Each number is 128 + 32 x the weight over its row's rms, rounded and kept within 0 to 255. Layers, rows and columns count from 0. Numbers have three digits each. The size before them is the row's rms in percent of the matrix's.

# q: layer 8 attention query, 96x96, rms 0.154, rows 16-31,48-63,80-95, columns 0-95
# k: layer 8 attention key, 32x96, rms 0.151, rows 16-31, columns 0-95
# v: layer 8 attention value, 32x96, rms 0.147, rows 0-18, columns 0-95
# o: layer 8 attention output (transposed), 96x96, rms 0.238, rows 0-18,32-49,64-81, columns 0-95
q16 090:117179159113104165166091169135119122132173072105161066174164133145147144170126147177096130135157111124069126161138134184107163141106110195092099104183067138169148175124128118066137133090094150151082185136168122160111128159113106163159093112143079112115163171149086152079126140100185112132
q48 114:167153085148155195126144135134096149076120095160101041125129121106132143174127121138063122116125158080098143166126133093141118139142150109082123173153118152198172171156113120101133112094142166163109197200110104156139116141098237153101162111133099187133133109145123118136126113177146158111
q80 094:162117123132148097078099124163108137114145076148103149091118134121121191082186115103115073120154152104140145217106088118156144057077112142102182146106158169203126152128128163125187111117093152089081142134095166130111163091103112085117190130147122129158101195094129083157109138099101147115
k16 106:192158090126116157147176167147120057130156086136134192104164156121121157150129132169171116164135082138133120153103149166202161172145142133159098092169164120065131134151146127151119179099159187121069148147174123162100096115136188074116082168084090109133150135172160151113129119166136149164
q17 091:121145149118156051081130089159078133123145110147146168151115167166131136068164105135123137109169132134132102167091118188131152149103118069149085149091125189152114173116098112117114116146071057152107133094150122086119138104168152115186121161140158180109150159073139148183118162055196116130
q49 122:107098136101107106079087156147121158145157150106172086103118048128117077089104127104128196129116122158152107097146147124142100090078110153091133129124124196099114126106082120154091143120187105131142147078213091176135112157174085088159131103115198129047110128119086096116110127111104081126
q81 114:121123145119125108059145136177078143098115161177105166121156098089115101122141173135132168123161108120106161102125145062165114061125165095103088166134178134164128108125092173143105136155110115115118143143128079162162105095146122102089030173108111090077184124103186148114116126161099048126
k17 111:161171096165171206112145122109147179124169099135070118131152114158166080103159112139123151124077119112116096094117134117198138119111159071175130130097096179157078116155095157097077191133130091108110096161129155101158180105106169145133152179076122156152125126104093175127130179155115071163
q18 093:130145183146196129180154093134200088120160106160121102145126133113210130147151183126116140200121109127115129122123112135152114120084122070132079102151113151134150184111139161091146177176110141089118196084131162163153182105123079155157096153082130133120183176109155118140147167104114072117
q50 101:091108043131152151156147107108073138131112112149138100149141110145122120156145117098145138113093134131096085160105173126125125134189125212106120166131198119105091152150073108087219144065124097159141141088107202105089166147177142120123105123099139137152143063089076088130138085127132133144
q82 094:171162087140100101120098123114108118134120145136068114161139129178135079080096126128099096108160119142106076118098125148162100171139163157134095172115117071164147073185060100076121158108104126109126166150113115122181078093127152074118117098119078141107092204135157144081171137080072111180
k18 149:123107171067121122172171150143138067167103160083162151169112135103101182095117151122106117116155093084083124105182181126078149147149100152087156102147154144158159220116124095148125082146133166148189092141077152167133181125109097156099137105156145142157106093097127092136188170136092113099
q19 102:149130146109091133071134122123159114132114134096115162113147158179075161168099032108104084158169085149081113138142132170099122151162085140066109086112122125118138150116160091133123090148121184203131113177077138123080113064160177171128157094146146137183059115150136106132088163129141125129
q51 113:201158120114151110090126133134168170167136172108140147106148134035087128139119086116112141160166095126101168111163132070094082153147077119080172135154130137131120186051143107151128106186130178160108159143147124169103119106118150131079142099203120130101161100097177127111120104086093139080
q83 115:166166155121134140107179123087119054126099108100162139118121109100110179142121091115149096162119073125140173154180107127112160117164078091108164103178084154106072169124198109159136103124130170090137113121143118157069140096167187177152132105121147159147049092126146103161142098102074160085
k19 107:169149126062158125087141100123139170140118132133169128136161185094081171132161130149090133093134116112102172145149138141100105107174059120102154101118103155191157190127121104165145056171171145136171091146101131168166181141122128118107153090154173199146080130110124138136192128106071104086
q20 102:110119092113106079138178115150132179142142138144197135109111088089162099160108149126140113124150100109104109122107157156097076142140127090115134098105153102113131132083122164143167112086130072115157116072104174152127117123136047154054169150063153110058115140107084130069196150112182171091
q52 112:086183077093114056123153141131180166115108107132167135145150132161085136168110108150108162136147114138161175132151196089124109111135160156071130143101147137172140112148120144185130103169200146076156104133106111163070143124160107082101142153213157089066120129110156118152114085134107066119
q84 109:065130106124098084172170077131144115151083161075132161083091125163076108156095099081155114187115127102139113129075143156079090076180140140131149114104137112104154091118139097158155134091162123099162131133112144075103135094168060127093102108159195160110095111111111128065184152131109084162
k20 116:119140104069110112166064069179140131095165141129142071117075139136161089079171163104174129147128136108168129120098146093096116131137039084115174112119137135114096179142168145075091161078158141130113141105170127151120128105183100102157113196136186117137156111105164133117107202125131126084
q21 123:172146083149150153095134070170102147096160109144069143062108085068168132177139146141161112104111122104093137098125137164161139137137130114099143141184141135103092125133111139161112183130182154082071155140117118124089113145044218097141152097127053074162113157131100154098142097137115138136
q53 110:179082066090146142092099153135159079135127165146109171137159148093088168085124094187160152128143153158094156083113159071116087116094123127129103120124135112147135180116130154119170128160141087127115081117092097118129110187137116183139111101179031128097121105120066070109126105102171174166
q85 094:147167097143151145156173119203161112056156091145113139134210092137166134114144123142122085133143067094115152143113104097149165087119113077151127143150128106186140120141138154120115138073108122117083154174199125151117080132081175142125136107179031121144106144078142151089113167102154139097
k21 110:143089129136145167077165137164142135114159083189082148149160099135108108159085161146145115148120189152172042120142146122188121123160171056118149175124138148107107113150088143073102150099143082150118086140160103134122081211128158134116142136098104115102100141086161090130050092103154155127
q22 106:136117145187174100132142112136078102155094160094060147116143183160099083105116095108170155153108135171167138124108119161177067132095135059114167141117128088125167120144193128070108131146132108162156129129098071151136169150136126127135158178114126201097104117101173163188121075110157084160
q54 109:086132143143182137137084085112121147162158150122084075142180094101180103123160087137163159124115141128103150047111068140103157112133137142150118164137187058144107150120171130150086159096114121160171142132138140062104149110101110112096109162088127107071138130135130184054204126136183132146
q86 101:144154089163075148154132116169142082118107120118098169132113132208142129112147153134125125087144157173119132078129107137108093137117208203078079197098090117082127113136056078102087142103124120110115138121109124108082119187146107141131146147140162141071070126078071128139157073108105109148
k22 100:110107094048147102082124153117103203187177136123165110136146099175111114131153101093123121108095165144076114175133135139136122129143173123153122134132132075100199083110096135144145123101140092106204136136104144165146135204127091046078136141166148099133101119104125142131168069171161120096
q23 099:146113117129143099098169121059158160103150061112143117173153133191129098182119127193183135158107130101121125147152103114152151111135155165151135156129138089069034113116125119121180131124150090148135086114106108118152185149117117124122108061095135171112122098152081135104142141240121090112
q55 107:093123116158120078169097138167186116185115117151133174153137100085124148153095116099154143163170144120155060108117128152177091125121148091160119125167187148121115141199166105105097113153159131138089107148110101100168064161125084140144209154132143142118180152130074079071130116152157100195
q87 091:097123130163178095153109117094138117097138103126144088139111163181104167093127101106128138145097151150160119173099130109084208134146118075118114128137109144081089081061102136101129135215081136068113131168124125114082127112098123132165165100154128172171159140160165134221070096166115096137
k23 099:085163112080109176147107134091156136132125121075143136103099202173112130152076176106110127141182197109086165126123091141156120095127135112049189079212134105098091160094183114132105098118144150099124125127140177119142110184102114091105189090145129151139091118133160099165152109128125103102
q24 104:148105144152146175093150110121165155141157112140097094135119104173073116138112174153115152137137150207165180112155160138086191149093112110233148135119097118090104140075129121124167113159193113136153070152111114125173160116165096108078101091150171129218144115140174107112149122120114113140
q56 101:141127140100111118151109129093109185124157103122132105120157134118185177113120144144161153147164089116126155107156096162151148058074120104065161127125135123169179100141153108123154073179117151064147133080083140095199139080124134145118134176169095168084092154136119123227133083144148127071
q88 091:170155130111156129151142115132168085114075081124134061173112153085057106079127171135179159119110043074148174035119073099074136139100148150097180136139123114157129151171147116130126157084142127144144110170092135161144150095125150156134116106117123181162114145169141142119135156176101137085
k24 096:123145142171148141076135153141102157146140136114080110065106125118146082128144167112073183194147163089152084155087050103113130155110119131195120119152123129135095087132123103110136094142117101056113104072128119219158136096158090058139140145124158110102118099156124140089118162147180145180
q25 097:110115073142106120112140138099161152155163152160146153098154119140099120167141142161086129076157141128091136108134125067152124078148145170076183163164167122092092131066119157140129150126103172111091137176144090197103077148082172104054148089151137146124176188123104108113055145086169117109
q57 108:100138124115107087062137111109111164105105080100158181110152138133194122103128125174141100155103091159123143183113117084150144094120120136104134122167125158104054164166162153111103175093116080169120085140104082166171106112156042126117139177129133045082120108136166107103109165164144105080
q89 097:166171162109157065159132158136140164122155045150110180147143147104133170086067117176072159162139144108164111084131182151139147100134103114153142170095164093096151143127104144072149184128150109140108155083098145117163084138116097124131184088076121122149159130134153157166099119219155117113
k25 096:124108140145170149147132108141098138135076148101068141128121113127137109120141124169132096142160163184099138085154151058111079147130113157123147073174146147137107103149130136119079152097163124076157155151157136099165105042019131155085092157163077157109107060100159133172123148084163133140
q26 104:188181157155130107123132150132197123164181092149183188163141135134118150152176150142120169165125122089104134106112159049078141095156100122069133151079108180116129158101114148075168138130136133098076161169082118208166065167136168137137144094107110107135128148099116123130128104086107143141
q58 114:127137092148136088091162162181142091107171114097144128165141171141175115132113096108141148112082077164154138098130167147125111137114126105084155151118102145153072166140162127153073089120119138144098152134100091085092159089123165119136000161104147130082087154124161097194128074147160185134
q90 096:108100087108150127083101112170096161136180153138139095131163118158140154115205182123106176140164123131095168172162106126144163109118064095119124144144073206180124148128099137140139089090099148191131102153119084138060147113125131126186145122118136131133124107135156136165064138053164192151
k26 099:158121112120118149121107147180100103096133134123095147108136096077133116167174056114130123141038139087134071095125116133127092180101110074110092152194144099122140180147080170130155117099098113140072149139148111127130134150153162109132135105148060107152121130186137155193092188206141136169
q27 109:030071132113109170093104148160070130121070144147147113207126148134096094130130139115100099112106173102133129111134170080098069082125141130108105099163117075127133114128107136149102121072099123134169158140111101082128080092107082162098157059127145116104165126078142075161091165084157144146
q59 100:158136069148131154166172126069155160168143103139105180088065103152122129104103132116142111047146151098153064149132143171116134080134133150132086183126095107143117175145080109172132125114158132132127134119082166153125141113198080139185072116118100111114143139173043141113128127144190097159
q91 086:092103128161123203136105120137134170108108117092136169111124133168129141110122164097164179162171094092133151079161132080129203105159143100141159114066141201130144122137073081160065057147127114119116125142161129124068158145147118087118128063108146146108114158149164098135152155177127056101
k27 097:102122138123121146143102137107128049139113199146185126146072114144170132121091126106084073117121155159152060120139141133104133182146147128182120157168074103127129079138202166162091131070103103111082094168129124110185113147068123129138168165129134140163151154119123159121154147038095097132
q28 102:056123122148112103089160159187156180175101163144143182070156102119096120119167119066124169203137129180126098112106156149068124088164115170142119185127124148168181105148096138127145180113142085151140080115098130152131150119089071172134134133180104140117136108093117124140100116106121126203
q60 119:154149089095130117112102125127154097111156097135118123145156169083132116106165159221089169087184062168139120114148160129141114076107123075131157125124119104129090188146159157152106144147142156196098159126181090112111103199063058164141133153131099148167102138085133130077096096099145108125
q92 088:105102133119113158092131182084174121136153042113146080127136156105103162160109137134138037128121177092132119122120072060205132159133118144085047099160148114153131133087150105134153110097111136129079146069130123157139102157123126115156116130118041120168195136125098108107153113139159116116
k28 099:128141090126086149120065170161142175119154152178063131082103151076149091192110151123129138105134149167143144096170147105098165103112165177121122138102151132115083140140055142144079146125126095161134145172084165154104065160133126107069174174119084115175107104186134136116156154088120128191
q29 102:068100142139130166186130136105162157166100143113135130102095148180089112130110071162109152159115179083143074083108097098095109179144099145116091102151148090062130141123127109181140131117126123161152069080124132179132145152105090163117137065108162204189157185087139119165107111153137131087
q61 107:138065139132141085196084129134129130116152189114114166111088100125119134137134163204134148146106134096116086079120161146062062135135121105122100075193180134161133098113074081174152111118103173097181098134133113057172105128109160129153129157168128165162098143146126122081164155151115174117
q93 081:168086108134096162081172221105098141104164116122149122136154193049126123144108121172142109127071124122147144153135087136133140090110147128181086082049138115113132144186127113151100117157142087172117153135109103124148088179150185129154185069073165120116142126118143092121121141083099136086
k29 091:135096180137153124127100163073142173133188179118123086149109156118093149137092179171145103130078088210111098143152121111102149107137116079112096139152134110075075099089139076184144132150118109098140133096140201115222131167134171063155089108110131115112162139140141163141088103108136133142
q30 096:159129117119154137064137113106149156153076168131081056153170117101163151113133141116104108037132116120174150184140141152121158120160159106092113151106094144143162165182147137147165131115058180169130170104155102116090146106184087164141124183144114167088092122158086103073094141127084117093
q62 105:099086109160145173081137157131125134119162117088106154133103112165216163106068112094163137147093089084126169113111152116113078150136150095141200157161141121075057114130171113155155168154091153071078108136119121116126184103137071132083119148134135187151153210118113124120163125114102126148
q94 088:132087082130147118101224085135143181083145092117088146158196128169137094152139141122110099091111155129140095082136124129180139137122138132116072151087183151174123145073128156078134116150132144096123113126155095161131182133110132109130137100123163159129135226169108118127116057191153174149
k30 102:111124129121143134219125135163151113189058132123130154128156160129131133134159127103093145055095108116127087117170079161108142135126092097052116036136137163133167108140108144168075084155152154125140139111137116081161134082121136127179173129131085139123100112116096121143206073147167154087
q31 089:101140166173161130132093127164140099154126115144148172200119154160054117125155089175135148074136139191138143225148171058085120152178122134120133128096150123144149094148126098165151153102073078189153143146172106082098123101138114142141179127103196143131111126066133165126144128121142127126
q63 117:088116154146122109085130157131110090138137138144175106110152153167137136102138157144090068103154141129109148146144099078174054101196091178128081084126086112160086127119126161110140131119077192139135167132158096091095114128135164212102121093207147100145070156081118099114111102081128086148
q95 098:076131095117130104105134084135153183160103137109108074126117142196102134145183136108150121061149108081122084117106092130074130144134124069129152138124102130102169100078179096159128151170184162114165078111106131110123125091125097094086036131125145179123154110149142181092165199146128092125
k31 099:123178087109127161106132137117133163107162154166162097077067132117168072096137109157138116112095097122107103104158148076141128082131100115169086079084136088126112105138178186132127087152100112179092178093147146117090131199071080141144102091040151160119149089149129128095129160144126182109
v0 091:107134058123161158212144160113176160157128101153156126173094139140149143109116125083125125123154108120069124052154166201142127159067115079110099209158140189104132114101113144126093111130104105099141113115123078124115171127114171131139188186117141114153131165153174167184120130160133141152
o0 093:129121096154134176135155125125098139097148164110136128028110073105096111162156158218131096071089081119184117155150144145166191100146143114159104134100176127144114118119098163124154071146124084169142095112117139072113054201108137105142107114196133146122088158116146132127135120158151106118
o32 104:126109081102160134090132136168141129125124132141162150144108135186125133115160109110177154055100207133071140107110111068147109107102166148119100100112142094129133166135176116198096190137146140166101174113127117120180160102177124168164199107120149141119133100101070114139210148078178104136
o64 088:154156172124161114107074092095093134101137139143113108133153129142128138097120130096090108160216079078149069149092145170129112195106156139124143110068116174121123132145124100066178093112096125093111103182121148173111131082172171112099129153123053152135111129076103142084097110160124159055
v1 097:077099175134159113098134153162096134089140106158174122183137138154119103111148152147123174108097144190154110119138128117154185106122117116151097183136183108080184173120231113159083096120134163156152163148138083126116126136173168068101146111172149096073189166151104111131082110118156148138
o1 104:099112131102107091166144097100156080146099141201069106170136070155065174168182151144107112172090060098059182143126093143138129152097133128126151121104099171122205130130160127089125140114137148107093135137154114110110113081174181146158162109174147142160135166098104105131087122084104165148
o33 102:099152114128189184102107118121117175108087130138169204118122161146177134108104150141112138174163188157124150141127122106155112105157093111102146143114105124154124153070135148133091123123130116142124107189158113137045123064119083134167105152097112112122095105162155171169187088180222079124
o65 101:217146112127117149127120190158104123144146103156099149104159167084185126113126114127162151137127144089126106145155110127133114125132128075163142147154175117139085151147098163158197178134112123135145143092089124173167133209088097100110093117133109147096171092121144114055125124123047054067
v2 104:115141101122083148145137071212167120178199135174160125058075130127122135133081178123126152168098120094164152172154090053151158099094122158117139122106126141140144101118070118166146127163186157147120174144116115156165080165140174126117111167118159128116137187131174144163135074141160124104
o2 100:210059123148110096163073148110143110156183092156144098160171117104095160141176140144165125127128131146132100157202134150116134141130152142083098099115158131121069079146155107111173116197079158146120099085128095146121101114133203159111165077163118161191115106129135089142075095111119099135
o34 109:098157136126117152124172135087186123122037130086105139096155106118137077098151037165138044134121163139121082153126167083181179165122167127105129113162115156128139138119127131134119161126117164126149133106127127133129179089148064146166092123135092149084109125033142111113114119076146170096
o66 093:133147179125131130127181082133159139124147117153100177141138127211139128148134122067120208143112120138108115109110103125126101082190103162155124182159108134122143138141085112121099132031097164115129196132102131150126132150115036073151122159125149126128074120171140139141143154051102181139
v3 101:122097110116118137155140102159150190173122136092107135108098124129123115175130110187164133198108142115118105189117128197109100137100109199117170181158062080139136100130119088152132140138127142171161170124111119084127140107157125126147143114068109085134080089129072077131139219110183110179
o3 092:189165156214085115167123098122143108109097128179166049136185152084159152123090147120128133142160133163117146107148122137092183157176090094079168106185166155169098141151126161133124143157152110068115126091119108141156146122118078116108097097155141154118190125168178158153176103134174132150
o35 102:077172108101179135089077171127105156104117141097146137198133105123148136086124136093092183125121118070157129097094149172151102171144154160112077180079168182149117134158119086113125089105095106170187108090114139093150076177110109116069078141120118158099123092127159101126110115100072124071
o67 095:084113104109163138139112061093074128186131153137119144055128139138104088103171130110100066134185120106113122164123135082154129095116093115120174095100064098060168114125168131161148152109129161126138092125106083147111113080172108102107158097190152042140112158080115102139097119134077145097
v4 090:146093095142126133038138045073112198146122086125119152104156128126147179121085151136188173150154109151136156177113130177113120101031140081137132158102134170118157077155110147137141086089101111119120160167147122139034104098132140114127127152133117112113143118192101117123109089118118121104
o4 099:094133126117165185126180110118126104119168125180138080108086147128130131052124109131089089187064155139115164167105118148149118094119110178124098186125195108120129192157121128140179145111135123117093132120174158167177128110151065184124107164162142052158166154166148104124145146154074107142
o36 102:146140143156143073184129128105121118140134146124101186188101107113136076135143149070183125087130100151146118109146152140129162153111117170111149082126155206145148155057179161168157124124132140157192146156103081112109131161131081132148205151103138178096098152126169108139151147027139122137
o68 078:149124097120131157133067173187137114139125133173132139146101078139160147150126114165107134148079138111110154110135122075146126088121120075140143104151138088093122065187087157101100124100174150124079082128099165156165098126136159059129100085096106176126096085096131207189117153147217140128
v5 094:176203105114170129080174092100167142078083116135109136148103162127177085151137140148088104132105094127082112153163120089145142107125098168150116139118185150155112160160133129117067152164117152146092142109097100123173138119122115153125107184097088088067191163180101136112131226128103131083
o5 093:132164098143126171176115091116116121107131106175093064113099131159059096096127105095135141103126126137113140084113139148143106137139140118068140125196192102124153198091166172130109150090141097127131081152053159154183176180131160091133099104145108148139110112099112082066162172150172104083
o37 096:098082133123182148165121152124126108113143090119142120140172152116161121104142163137122090134084170126150213181176148148151125096098063066152166161144110146143097145113141092102114138093083137072085146118146085125070140091165111154161153080095134063119189118072185152127097068135125111152
o69 116:157180142121064116105097126102175132147082128118134151140127175093125143151126112149103129157181098154110050101076121110113125181172132186117056140072095102135163067127090073118135129141165094128137147149153161107111107138174125172108087188150183151062119123149121104156181129109113186134
v6 107:170155130150192112076155148136057143150120160112140204135106138107098059138149104124140111182140192149100085076147153136128126178151136137099103161142129078095070085162119147165121161136178145074129140150155079093167177105086105102144109117074153144094140169064107134141103130167141102120
o6 090:095175110048165141127113066150192140133084079101093081125181161100130103146132165074204107114076139076167099109102149130112113142136132097170149095134111112152137123183169120157159118166168166133124133115136135130109112157109062137179161109173112139165094164142172135149075147183118131105
o38 118:170173110157123080138033147116127163139158147078181132113166085126168140093168136150118111118212106156131083109112060133150165072160127075161104176132147149122144105115130165086065138107079092144153158147131146126135107166140139163146110172127143094116212101104117175122135159132110150145
o70 096:133115125171099118131153128097053117081121137150104055114129127112097102164112129168066216143119080143131148177156160057118071206175121120074147098098108121142098141093101115128156133117062057115125087098085148125087154164106127086161145118135160144118131099152141144096162129110125120110
v7 090:099135118047105085065132136116199148124116071106109132077088154122064147092157155086100123104076160130087116134127123168107190071136134106116122174064110108149053092106130127142189137098125125188140141107079150138147103131145130064161122125115097120112137099139097162107163124082159149111
o7 091:176122074128185156135114133105122151132172181119094133157186158091143108169174108158080070104131108157131108114122113075139102163128070113080148171134135138144180138131123073096111137096081130134132175134162154157189124140128108180146151141191086109106038163138154127105131175100176155093
o39 099:126150138158137128141120114129111116167090136081150130231147133104159173079138138094181162172121163140155187123159127070054134223121138123128105127171112138108132122212104162179137102152135133116126127117147101145115109121115120175096132055078179142141139145106146104152090110097124071146
o71 089:162145186131076146179129129188160103091125094133118158094080100211114109141140132151132135110106100109116075122126144147175175127126123162160167142115157146138077145099138115146143117069176145115148132179054176098146162116117117135083127101206161136083202079108114167127121090120103083143
v8 100:156098133130138090139128136095142105108161098163152111145184094103117195169134072124122135079102089106127097180123077107189128126123089156098112163185162114135069160081142112126160106097102199079095086139210084142163083175146141102188085126115117098134124155142101147152099095164111125124
o8 089:119135132146158117117106108134148111110118050188134130073122106091129142119117168157088113120180133133134131164092113169066108133142142130136106133131165082187110094104164148170081151142086097135125052081122106174198138167121131152153177106134150094075178116147168185118068136072077099149
o40 107:151170097042097150126142188106094153078098090079141126160099155154131182140092139137126103127153157191126142135161135147119091158106167186132177106116152146144101137129102149116163178087093131074109190166129142135111110064112169082146134168133169143122133118088075093165115158164186111084
o72 103:111137165146138102096122132124134097170144201140095127153093153150179128166110121082133141143115150113143152065047185077119117141189146077147111146176089169104188151149117104120089116176145122127138175170110162113111119198141094148092087133101064168157126126163143190093163108146105106156
v9 110:136111135123168104116112088198100147137156124128093156117084075123147175089127039136120101074123096170137041144101141090107162144140137105168169145141143124100145124078159100107149136101156161020124126159151104168122150155162104146143075134135115164196114119087142092085153116117165130117
o9 101:103120106148125138097106130114118127110078144123170123144099180185178156175151117083089111137155116095113171125139109167162153135142084050101090116165087098141126097170115141145072149173054086162158065110142191120160162116128116193154114127121113138154097140117184177190094092134091112147
o41 113:115128096110130095095121117123149092092117122108129154146159057066070087138080218169136108144078143174166070102127149133121076084100161163082153113173128133151130131117123142097125079112210113072138126117144137108134144195137111117031130138161125124090133124161117128086124165107146142110
o73 096:147141145118148067081138162167155162183100120117117087118160151100174140103150056113185154130114148124073120109104117087095167182185095154124156119137144139142087126092114112109186129134093157161136169158142079117051130090094101129180125110073083131121121118165127151084166116139155064184
v10 099:148165115142078125093102173179085160080147094114143123103104056149145162146119120160150129148156098205140113064145134121140124087131181129100098186117088120190144190096145111172125129158097134114118091085149125165177162190139133137114182090170100134160137056126099095103086123105128104128
o10 093:190162190116115125138121101135086096122129091122138111132154134088134069111120179160072080088106123132094116129165091190157162095101128139135115098119120065139087139135129188090136104099183185064073159151098143102099126131163174110161105134196073131146169177107111094099165153142150147134
o42 100:071077115130143144134099149061104135151132119117155139175094070174133090163085155141117175133175123109133093145051100132116067125162123125145107112132077168142120107112121052169136140171168116143117129132143155082161073125119148137118154100202148125163058114168131195175114077113130148134
o74 092:133096166086096114105132130183178100056091130123080109095134109093106132142147160072184144193100089145151192074127164102123064150109108116146190125093081176144152162098141113077109086070127117140153118131161122121141156135136089129117123133071139145182151105128168079091101133140088089109
v11 103:152130144133141113132118179118206135066121077111111130163160113153148125102133074105171107122104204111069162111163124103143137141106143095095156112125195137147114147143123114104098109131094151101080117152097103090058184151123124199104047121092172128063126129077138138136137093082142163101
o11 091:137168098017093153161110158148143160136120144134137106110126066089109122102118103113166127094126161136187153064120132066136064160155120150057141104099133107113106183136113129062126104131158141149126090143115101067103055140181168147144080110148174107096139155110130141132162132083148117140
o43 113:111089151179127098095147069149088152110076121080149151152104131130125088119131129102100143110147097161084122166117139166119134080088085150175116089112117107134213149107106141153102084085144176098133157122084116140184190095089125082198143183109100142166180125177133139142067173129152117129
o75 102:141112108156080129106127143096117071180143122135066097149155175103147191176122120176160122172113105102129119073082090131081111190159120151137073149109134161116080108145129140138136152127111033175138083156119147114093123127133128199075208121118131125154156096111163165121151173133155103146
v12 100:121153159132079177171086151118099164125117143118152073121128176056134150079090155126166093117133120083133118085112145139084103077160132101134139154185155109139095116104178108150166101134091160138155123140167162093138072119103178149172101142133056120098084121118171072083125111099150195072
o12 098:139158085123184107135146113111139234132124141095156119151121142127103108129108129115114149079104055092133168109111123185155100166123097129139129091082084114166157172084104146200199110077125163153159113153106154123126164035095149135116145148101151118086147141145109098100166123129064106125
o44 105:165190129140133172104172113169156120104147120124167139145069037192084142077122095121122138104087153170113125101147144121162149106106117129159124116075162126107102131169113123137107129221144157154044138127155101115138092137118100110081124170097128172133077081113180176113097119162128086116
o76 091:153079207175087112124162145111108062160098075127144166158130152083160130171164153148091166143173170089153140140172107089136116110095111105091112147174134161101186115068138089161102108140181133076160136111126165143120116143120137074145116074120120111113164138162060170152151118099154182131
v13 091:096147164113134101114208127093117161113101064168145112141127179103111056104173184140141128097153146119134111139094130157103095103128094077094143143131118081133151067076095121125139145135156119132096122144131085177181178087071133177150110100186121136084082105133167069161111173150162113091
o13 101:049122128119089126140110093137176145135139141108130120163071127126095122136082130196127170191136126148087144104088171125109129168132128186115097167174125086155142090126142100135165104059124188127141126127139092136101150128099103059044122082223153128147158111137118120149092139107154109088
o45 093:191144060154157105123089153131122131116162137130131120067103033122102151115128083101100154112144164096135115124176125058113081108153179157127087103100141166111154175154112166076091120153126106144156146166167154108190085159166138147143118125037119096157133116079160115103120088134165120139
o77 101:164143207153116125103126155132133156157080137157083181133158149114133113128162126127083104110102058067146056120152094223126143136117093125119170095131156144143120133106124126205129129183139095125145116093160118078094123167176176148158088152147117127083147147164115109134184132097075157170
v14 104:111083119102095136112087167086162098210115139108115165176121122156192123171102161113131140100109135111130123045157140118101127100091155106181129129218111168147133091144071105106106187155093160210136095145176129138126119138137123103175118130134102131106162087121098065169150108121136121089
o14 106:110175065169140170156127162111116129119123085124163095114169109055143108131182111107168101180159136108131117137109100111125089114092144153099136177151140103144082118133167084122184145154131035117075131102143097111150094098111163087135173116173080111168095164049061136143115160125137133114
o46 087:119130132132077095103189112153165145083151113142143141119087097160180122090146163077141136108084105179128104179130158164091140165173092115151122121097105179104163139138113151150154109159162111106084101194187148135137195118095095192127130159197162176112132088155179154100149090138129094173
o78 122:086080146139161157133123133116077101081099162096097115178133151122116171150128131222102062082166186091146157134106151118181111173086101110117130135174162114124128113079145125100127128097114180129182150088117136083151094102196159079054142121093189129116159104124119137136114094121139155119
v15 102:167145140167112112094118166161098105162126103143144097185059129089126139096098138186150182150090133138095118121127152130091120139125098164123093118056192108130091143174114108141141117088109127094122124165149179225132065163137150117179109148100118161196123157148158118136174126159115175189
o15 103:235056145120170119094070152107112131098169126110155102120143078177120116084114113073086142082150098139178164199108100139133117088126146128124138138104102131160111178101142164117114102116125126145121144144138170158149090083180189097153155099103106126123062191139135119130113087103177115141
o47 105:120201069126089078116146108132121090166168142119087142149155125098107150194111145105133089104108143127080123053091161109100123146108134145118146107120089163153104157105114094115159145132161104132129142145103081087071120153112101122077113171151156118116187083077180136118085141205137154042
o79 107:074129084111134142185145127108160170068102130196143134103127068180130125141161148120129159146141149182137096097176100126149128137134149112098091097145158104080159081123113157155131189123116137136088114139143160148200133148098129158209136131135147176155148159133051151110123107062106049146
v16 099:105107125110060180093118157148028144123129092126119151094138087155087105109077170140139122080122115084095114197148099165131098111166123142177143112086202152094091095131131164123136100178136107176092072093155091162098141176092109110123124126104095166104105103095098127087164141117167143139
o16 099:106066163136139153082133108151122187139121191154172112159102174147154121135152095144127132072095098113195147078146096145148170149052128124167102181176084080149128172132112202130143148123089153128087159128112098151123180130149092118098132175148092130122108134106067087144079134166122155163
o48 102:110132165148130102100153123069139087130163062093169122136111061108149095098106154098041151107157108150104117131113184131096169117095130109135160115131089132056138114177131116104127159124098092088193127079121072126131129147140108158214100117118125161124184185150116076127117098080148145153
o80 098:148121122159159177157138160142095137129147096118099202087145151126143145122134185180199154169131163159104115114099196162174079085157124102071164129118143156161107156109126095153183080175186145091076161133120125158108080117119164142154175117092139102152176119102117148108119095118072127081
v17 112:159128170115118059108145119150118135125103130172123140056091153148119101128074084198121126102123121094170166122124053214129095150115091119112114164155157142164103105160103147129091097078171135128198188102101084126105165172104127128112146102101087072124150167155170080094133149104129130137
o17 093:124154175170106128089122189168169100099071092160124118125117160126147148134109175117122060087046145078112214171129164168101152154141146060075176130154141129117138157139150120143111138121120103142085151136136124132150086149158132204149120104120130064131140145160114130068143122197112142108
o49 104:157133153072173080133105081115106129056147129096111153097131119110081140102182100158100168115152117119077112137115190085170138156192130158109122154059106147103113141120104129102147120127161146091123089147115132139092117204102095094083100126138159158098167118117118094185117084088216162097
o81 124:104130119214079146147112142121189129171183144126100099133119141205122052137087141104127136164116119177152070126116133173130096105092179149140138104098163096118097104154108127180112095166164095142178123146152112146159115121116128151132101127190072131115100100131127134147177190155059185143
v18 107:126133113129177112124069115181104102127112149110169069082160136105150143132146159131142190125102158142130177170176144151124172069113149152109083133166099117097104124121112169117167056129096090089131030150039127096133119098125126073144095153145101170100149114116182127178107133165136139129
o18 100:063175137122118120173142168103133181114133121121120109137077064114108122124139136143198093108116122136117153184106145128200101137116169191117114136117165168123099155099148145177135174124065088151116164159144135130157108167129173137110179100146148082156198110155166062146078077076147131141